Each number is 128 + 24 x the weight over its row's rms, rounded and kept within 0 to 255. Layers, rows and columns count from 0. Numbers have three digits each. The size before them is the row's rms in percent of the matrix's.

# layer 9 MLP down, 256x1024, rms 0.116, rows 80-105, columns 512-767
098:138124152101138147073148114102122123096097166104134149170099117122103103126169103135123119126159122133153109107108162077079145093150110124122138127135124117122107154145096130122135136137122184145165161149121067106134096144109138107109134142107104106083107111165096161078131136113087118131092169161126139121115120127141100111141149162096109085105100116124124142163142075146121153092134131164103133120155161129124168146207124184128099153102147126091131160129110136104089089118152136131139120130103108146126132093146095075148129132108156092129134061130124154116131118120117123158149141141133160111095135161146126143136164142118157146147153116131128126113200145177122149112141125139151075131114139135145114105168157133133162140060105153108096126155140162114123146125122109
096:150110109177126152143143161132149085108116131150137113097128084108136127160103140184095119105097103151138147113098153105109125119138113128132171057129132205121119130077132157154150122149117085178137136118144105116106118159092074096111055124109121139123096135144152153114141134110156115128109098110173113138105068109100134108135162097144133148120160094090123110124135108130132098140122129116165135099130107130132149120131128144142092136119135128167142167108169134107139097140153149042160146190114144137127090125159123166129138127129120138120096135148154133129158135137091127110148154111125108147154140148128156186105159137156094105134100104124137140147116141157139120111178161140122157125123129102136156139156133130117100134140116171121145143119142107135096103156126133
100:163119098104153098156140127116154115122108099105114134105130157142135117133154171100144138093149126155134108176156105200112167096203147150092105156111121149150119070109131129083150103120107162145134105116117095102101147167113140133142109109166184113118157130111151101100142098190110136166148141111141080129114140128159120149125123125136140147106125139160120116119157100138110100132106147112134112080113127112161144099059131116170151117078138156134122145132125137186092099124117114135104122124090125133147120108105144159144134126152126169172173140132096111135176124128114129123104157135149121124144113114125111093066155111126135111160125146130114142157127153145133136102103160141133151096108093113105122178100157166129147118169173080134087093171117113139149121135143169
102:157146140150121116155106100120075153135152134139117108130101132114143130152144133117116071109148140130139113157173136144157124108167125141126129111137126125098094167125117151123123108098145150160123120177126117092106111142122132086096138069137160131143147084092122124143082110077117128146126136175103120111141139112118100187137119153115142147141112120126167109113107082130147120148131114096114108121133142131165115130165132080122112106156108102159098138142131162148161074087122093105140140109122090143149168125133076115147106097134145142105134099157138083129175118125107132155122063128122097173111108162071115164146105139138143114138148105113143114161137158169109098138122150144104111139149146120134158158075128167102140140171113145115154139119127091115146124150146145
100:162117146149118111154146132156176109136140111136082137109132116137132153123153110153103129129095107137104143134117132120118059119112118148135120136139138140128138138103137117126134150159163066152099140131130114161095091094119088126171143101121064093156126102148135119168108093137102105118098162144126146128148135127122111132128164153125126110129117094134151095138115093106095160137066171089138125122136166111167108122104084138155143179099145118141113103138105179146168158137161141113124123077110133143157117123169146142138160104118129142145111138118162144148146151144112119113136083144126101129150141119164141131140130125121117161131106134139189100140121091136121143103084116121120084077138119130136138086131143104162103138131205091091148128119146114150137140144113146
100:124101146106153149113071167107166141138092133124171094148168120140109118081102127132122137129149109151130086123097126116145112166103168152104122130149126132139119118153112068130128105120101104128106120139137112141126151114150111120126090146139109162119112106109107120132123150126139114094145144121136123145142114146137110140126145152143159123142133113067129148129116144154115159089109119177083159136148141140132114152173149143112111147119150098125159157094129109153151173119128114133173147109120096144154100132114144135096122132100112082109095162089177128196091143128142150160150088132117087109132128136101106104117121144138111110138062146153145122104126171106142129121146066114097112116127126127151137110118098099143117175133145114131164124067106156094100138120115123
099:136116157127127124141123130115164144194140117117141105132131144102146092125111189170134095119143119118124145121157192155113151150136139103133083153131144168168111131130118109119136173150179097136161143152146049125111127118097148102088140148103127093126127101135153117133132137140089104130120110110137131151117151099133144137143123166173114144174166142151097103094127116157119110145136135141092136165152148111115131117110097132124175100148127127132137160159105145163126146136130159140119142147151152143124110159072147145118161154159085121155132102146129117154168154138151106091114135083141108099158107101101171113127121134158102106121129127107136122099134107119098132139155115117097135124130133174133140104135104173138129128182182132127150136130144091128150140169098152
106:127149116082103086157152161141116077167100172158170147145116113118175140148122166165115122133108125169105131140122151133118112106109130114130146169113148099147099135140125141113129123121130122144150116065130089138135137154154105123165122127141138136137120146072076144156171134123142128113163087131099117131178088146163150145118114108171111090120125106125138117129087077102125099129145151133136173146118153131118130085121158148121147138120121167084089127141105188171163180111128145100146112141104125126133120120120133121147139127147162145111133125149143119132094142109108120111143061140103108111106133137128164122134125111142126138093185153148146118150147066142103122126138187117138129131157124135136125085091119134111099135110082113077150144095160139101113078129105136
099:138125116130137160109101141178152117124073126139106095129128114121146145144159164134146117111128131096089151146115119107168143126124105110161094079176148126104110128147133118115168144102148130121126108105118108155126143087154135101106094135112124166106110109143121157108114124104138163114112116134130121119122144132123124121128161136138100108138116149102158123096129148147137187135154125125144138150139204172100159138150127078097107133139095142127131124110125130136134100152142095108114110149085088112122127151126109099102135168136134106135126168092111163120158138129161108108078126112103157078082152143117151127116153145126137137149142104149153098102118078159133123134190141143126116112175124129146104102116079159095141121130151146138161145152119141154120125095146160
098:091137139103169100096165129103121106130154141132099133161124091108217143156092177145144132102164160167162114108098148133114115128151127118123094122150114142129180161126148087161156126082144145111111115153180124079129121092144102137153145139106119154143096127140168117170131070128122104134157141092134134111142180142161127134133176130114116146102143168114155124145125159108143131155113140129071153116179121152122162168115151136098079115114120164149110136071164151078139141109143116108133100130105145122128124112097128128147134129175118105097184089097151146129152153140117132124102144159134101142140094121183155125139110113125126145144149117126148179100155161119165129159089139130130117122119222145090146160134173112096141083131140159092120111148097127083127144143101148
099:119132129157173109115159115108081110121126125155144119094122127164087121141137121154122127191138158148141087116136065113138117146162120137142165138109133141137146133139143128166117098119119090131136113130167106133111147119137178140126139142166108184150105155146178125154112131126146127108177103093100134136113090130075112102156102131139134123141153128164097121128143113143154130146181151121136170145102152117142116113139175122182087140153116122178091134201105110150130141119114140110151137099151120151120112117180165117108104122100150075165132143142115147160110128158133142118168111078143125102129160120104128124072111099150115173162120170089119174154153134112083143128144153131139135117100152129194119141137130119113121110071154124112145149131154170147126100141102090
094:140112139160137101121118111159197156161124141164118149120110132121124088111140126142137120162102114174118133100124147109081152143168102156089125140158145125124145113106142163103099098147090101144136142105109134131119133113131141139133086145149122133125094117111094160149148128146119124154111152148127129133146118124136144083125123118107118117137135122112104130096123110164150101146171132121130107085125121142091160157151140125139113148121139145135119148102179165134130073142136126104136090150120112148090121149155155146154166133080130134162123132104110130100138169164098169156115104153159158144134114129122123099145165112145151138128087083156146152126137122125120115120162051124140148109140129128171124157120135109136137131168124143142105109205124127148165095128154123
099:145108113116140083150176143129142132131096128089135113100090155107153136117193127119147112125142111116155136096083110095161169102101140128113132126121150139117108175153170115152142109142117104108141128143116129127148070091134159165135101153120159160103127131070112126123117169098105129121129180130121144125117163112128138175128114135128136160119183146092138122177155092088121117114091112143099102118104118104155134170112070136139117136127122122065126114134110113127092160101141129103107123087129092137108140122151120130145128127117115151125183127179142091155130130128145162150119140114109122156132115096092133089150148111108127164132141149099112089126145113135144142152134134163170131133119127104122152117157087130127153154153137170103160084132164103138131134129152138
099:107104151131102123109155113134133122100163132140152146150133144127142152094137077112131157119130129127138092123125165149114153121133090121176149103153121123128091155134114136120097108177160184121117097163137113120097135160095110096130085124156146144145090142122114151175131112128115085111102165117090167083102160128117148151122121127164160087109121158174186116115098163116159165111121081155119120136134144146122135077158136110155102102093073144128161107129108112147110138162132147117125112137150097115129142141125114074130163146148118178122110077123096131114151100092138139135094123130119135087105117186104160109123108128124116086162109151127135154107105127125147148153103133119157105136135124148071169108106100114135077132144124168092177145167188153147109128104116106
109:166128131088157116120142141156155127122107141143099113105175124157122112128148110161159132124095072086109128169171124105136127102114174083131112115110158146151151154096119117143125171102111124146106082132148124144140121129106115113144113100071121158148109110160140138141097120118128103105129113121148160146134127133117144149123128129143111132122122151094134131120143127125128163076115112118085183107132106132143102121140096119103136162106104103132106175169113131148112143165139166109146125121127115120171101176142143104147139115107159118145130094142161165106154109149152136106124156108164101100144132139144140163138142103141150144108143083141130104128088102148161117142163104114134144169175131158079149109136118162124102149134098136145146151117144124111090133113122155
128:128113079128105160124129064144147110124113124093111078153158111146160147149119113160129122126087071120123101079137110110125110127138142146168130148131140095140093144166154119160143133078149140137133157140111102108160136135138124098137122168098147146100133127121116118135157113155167124171126148143127124131148160163128127095132126123148077128102143151152106173119144126128141080157124154083104097115136145107089078127159144092099148139132074147120149130117130094103133132137124095153076114111122131102152116110082123141107124058119161117175102156134145156092148139102122143123148144117104158113147142144110156139127115106162113106114135111141128114099134141119125128129154148069094130133156191118142117123183121123068155116126129149169115156144135172162111115112130154
099:126130149104136092161148136140182138110142141108144134107102132188140130168116137101124122123143137132161117141108130108138142128140169152170126183143131166133109125121113111150096096140136169137145132152138112073137141076127120151114147101154105086145126095118145135127125118160145095155126129133127112188144155160180174121199097155158130192122147097130109119144122138124121120147190117146111157136130081136104177131098128083130096127091124111144170128071104100189180136115129121131132127133120111134129114101131149123135103135119109073122116121150100171148133088145076120132130143165114095130121092142159134116113146098155082126185116119144147132100151103104123143141095157138139154115081161142143142127140150143148125143113162162130112170126091113145100159116128112
102:139146143125081081156124136131124127067121105151147115108146090118097174102089146097119141151131135125159125110084163109177120111143110110109134165153125142112150114152141122175122169063078155138131121128111099125170117140122085114129151106117136140102184127145108177119123136148170109143126151143121110131116132159145114139103113111158121119136139122124105197125138122119145113139154146085100155147141145105135146123163190126104165144072117153132080169172134123139086131150089156115120111100120104149142082144125149139126166114084145106125126093146157186137121079128123130093127037157120138109109114137125170122105132107114058100172097131094076099148143139078184141144120170135141195115118100101107142106141179101108145114105135115157126124158128176134110132105152122
100:167130163121147102120100127111114125069138091108137149094110120110147135178123152129129120128133096170106095131167152092145123128173129137160148153093107133100129126157146163142141140136152109122147136158143159105131131118096120144135171140123123080141088173115109156123152134153115133119108153116129121125150116108132123109152122108116110131100113166162155123112156117138154100118135104145118058153105153155152083157070094137132104130126145144120124168157144171121118113121143135126122156126119135113144130113121090113149165138133139131115082164165122121139143134086150115127158090132132106108118103087090136174107122164181153135084113140150133112131156115117106073124101106137129140123119119170155118103134122131125153128135097147141133135132084151115152120116090115
095:112138106104136143142134158130114156096087125128115149114126161120138145092139150128109163110114097131058154139109140130114116161137178128156133094156111115121123090122137123146116167138125141060107117168177166131130131137166065146148146123090152135074133130131137120181146144155115129139090095198121149118143124127132138142184105116162115158128093164143104111114141118135097144132180102134160101144141121171163100134155134127147081127147139095121111143138102103117096099150100111114100159121133150096151114102137102138148132141140125081106125166145155132106210167125151101104127138096148142164178129104137100126149127148138103138104117108135076126124183065179160152112123119082128156111167109141131142141121116153122136171168110131147147134116141112163143154131131111
100:089111161132138149142128115163141109136131139109161130154120108136137145128192144123122118093098128101160112075114124094105094166128133125145126080073092145099142146131115127139119141146104124122100122115135127099128124101127087169144126142158086119141126165102135120097127123095101114111075088137134129086159134159151099126135163140139113093131146144115127149108151140140118140132158143142147126147121133107088110168133094138144099096151146157130135087135155129141067142125140118165165133122140123087142097117168179132145132116121110116156153153079144160139112130112089137125130146101091108089144130109139090142083126128118109147139143101157143081118095153158125125124118128137124141120147138101109164124097114136119126113154159097127098134115126149111111145179142146
099:138109149164133117096143117141149147158136109116086094143138129123104113120170146115196166149127181117169127152136124125133160143139181158121131101119186084149131146156171140082141138162104084098135139127104085102118197083129120130141076112177182129148092111134105110147114165131114084157173161116089101126112110139147124155146120130126126094125108118110087136164180142147124167124136093109144128152131168149157121123110114096152128118159133135136126111125142142138116113157159107124136123103139106138195098118096170119136131111113139164145129127115108133125129085116117094099101105146126118127130091139102155097125162152115158149114133140124071093142094143096116120140123128144132143107166141084152142129125122142113163150114097148110140114101083110126120124141160154
099:111128125160146137099122118099120161077162159139128100150121124141138133176106097132108124129159107127152107122105092101105124127143143142110143114140132133149137154117134127115118126131123128141108114124115120119126112083100157136142141127113138132120156195115111127115105094146127106165113131164118126109130131080121121107101137098159135107149157130122149122112099128149146101157141122143146117131110131070098151119119111133139151083100126121159133144176113133151134151116165143157113116078115120114127110118102150070165165117114146117150149168162100119137092127100106151122160185096131128097147124081106110187154106157119101098133127144137103115142127119102134133130123103112101083115139152128119128117098119133130110109154159106076138136091123146120145130118152159
105:120148111122145152143118116135164134161160154153174113094146153089104159139160178116074169134115136140091122143144138142117159104085142209170132141149165081115114128147102179107116148153098147113107158170118110103135120113101147153130095173097133092124108098109116158094120109176095087128186159181106139125141120149175144110089167180154135121140116148101090124156141154115125162119153120115135096129138142097159160163158148133114119114122124126141114106141163145140103197146126096106140121107111169133129153123129129132159103125105151125123130100147112132154124125116149085139129119146152172138138134137091123103111076120120118121113144100109097093172163122085148120120135138135132092147162117160098152098128119168154086060124137106149142149180125108092099107079146167
097:138140133097136132121139150163118125097115143107164124124111135116114143153146097184073135132138129132165124158114136140142122122108176114170188146146125105137107140127144146089180091104141135142142124144126109132120096125142106140160178112146134151124067172116169119187154095105109145074166159123098112122117126137160104118136094153117110103141120092152165123086120137150149171135126123122124134082113134122154123085113143150116175103103164142139122085142103127119098126146116150119107116154151100110093131125135170168141148092117151127127168126125177122128140118058108109105054134096118127131134167171140139078153165123130165097194127114134121113081159128103109154142116159123112160133121093120111104112090083116142144152174143116186084099147097120116092109109147139
103:103114122135104099106108130090159165119090122144140140132177121170102133160136153142128135122087109163146094114087112125112092139180144113122118114167115140123093088133127108132141113120111130155102147168157104098147113096162117143134112138130149107100113131128112154107126112119106138115074100121118117129153101150117160158116117160134092130115147103076135165117088112134145084113122153123113161144153164120126132116093125108094117138117138129125138133077085109116183082120102139065150119072097118158103113117157094105101152139136140128132101114143126157119155133132107131133125089114102122107185211128081114148204098150136095103131104147159093130144147182122137115112087118122090087135127146141164120125162091113080143128116156159186136131134151164087164099130161128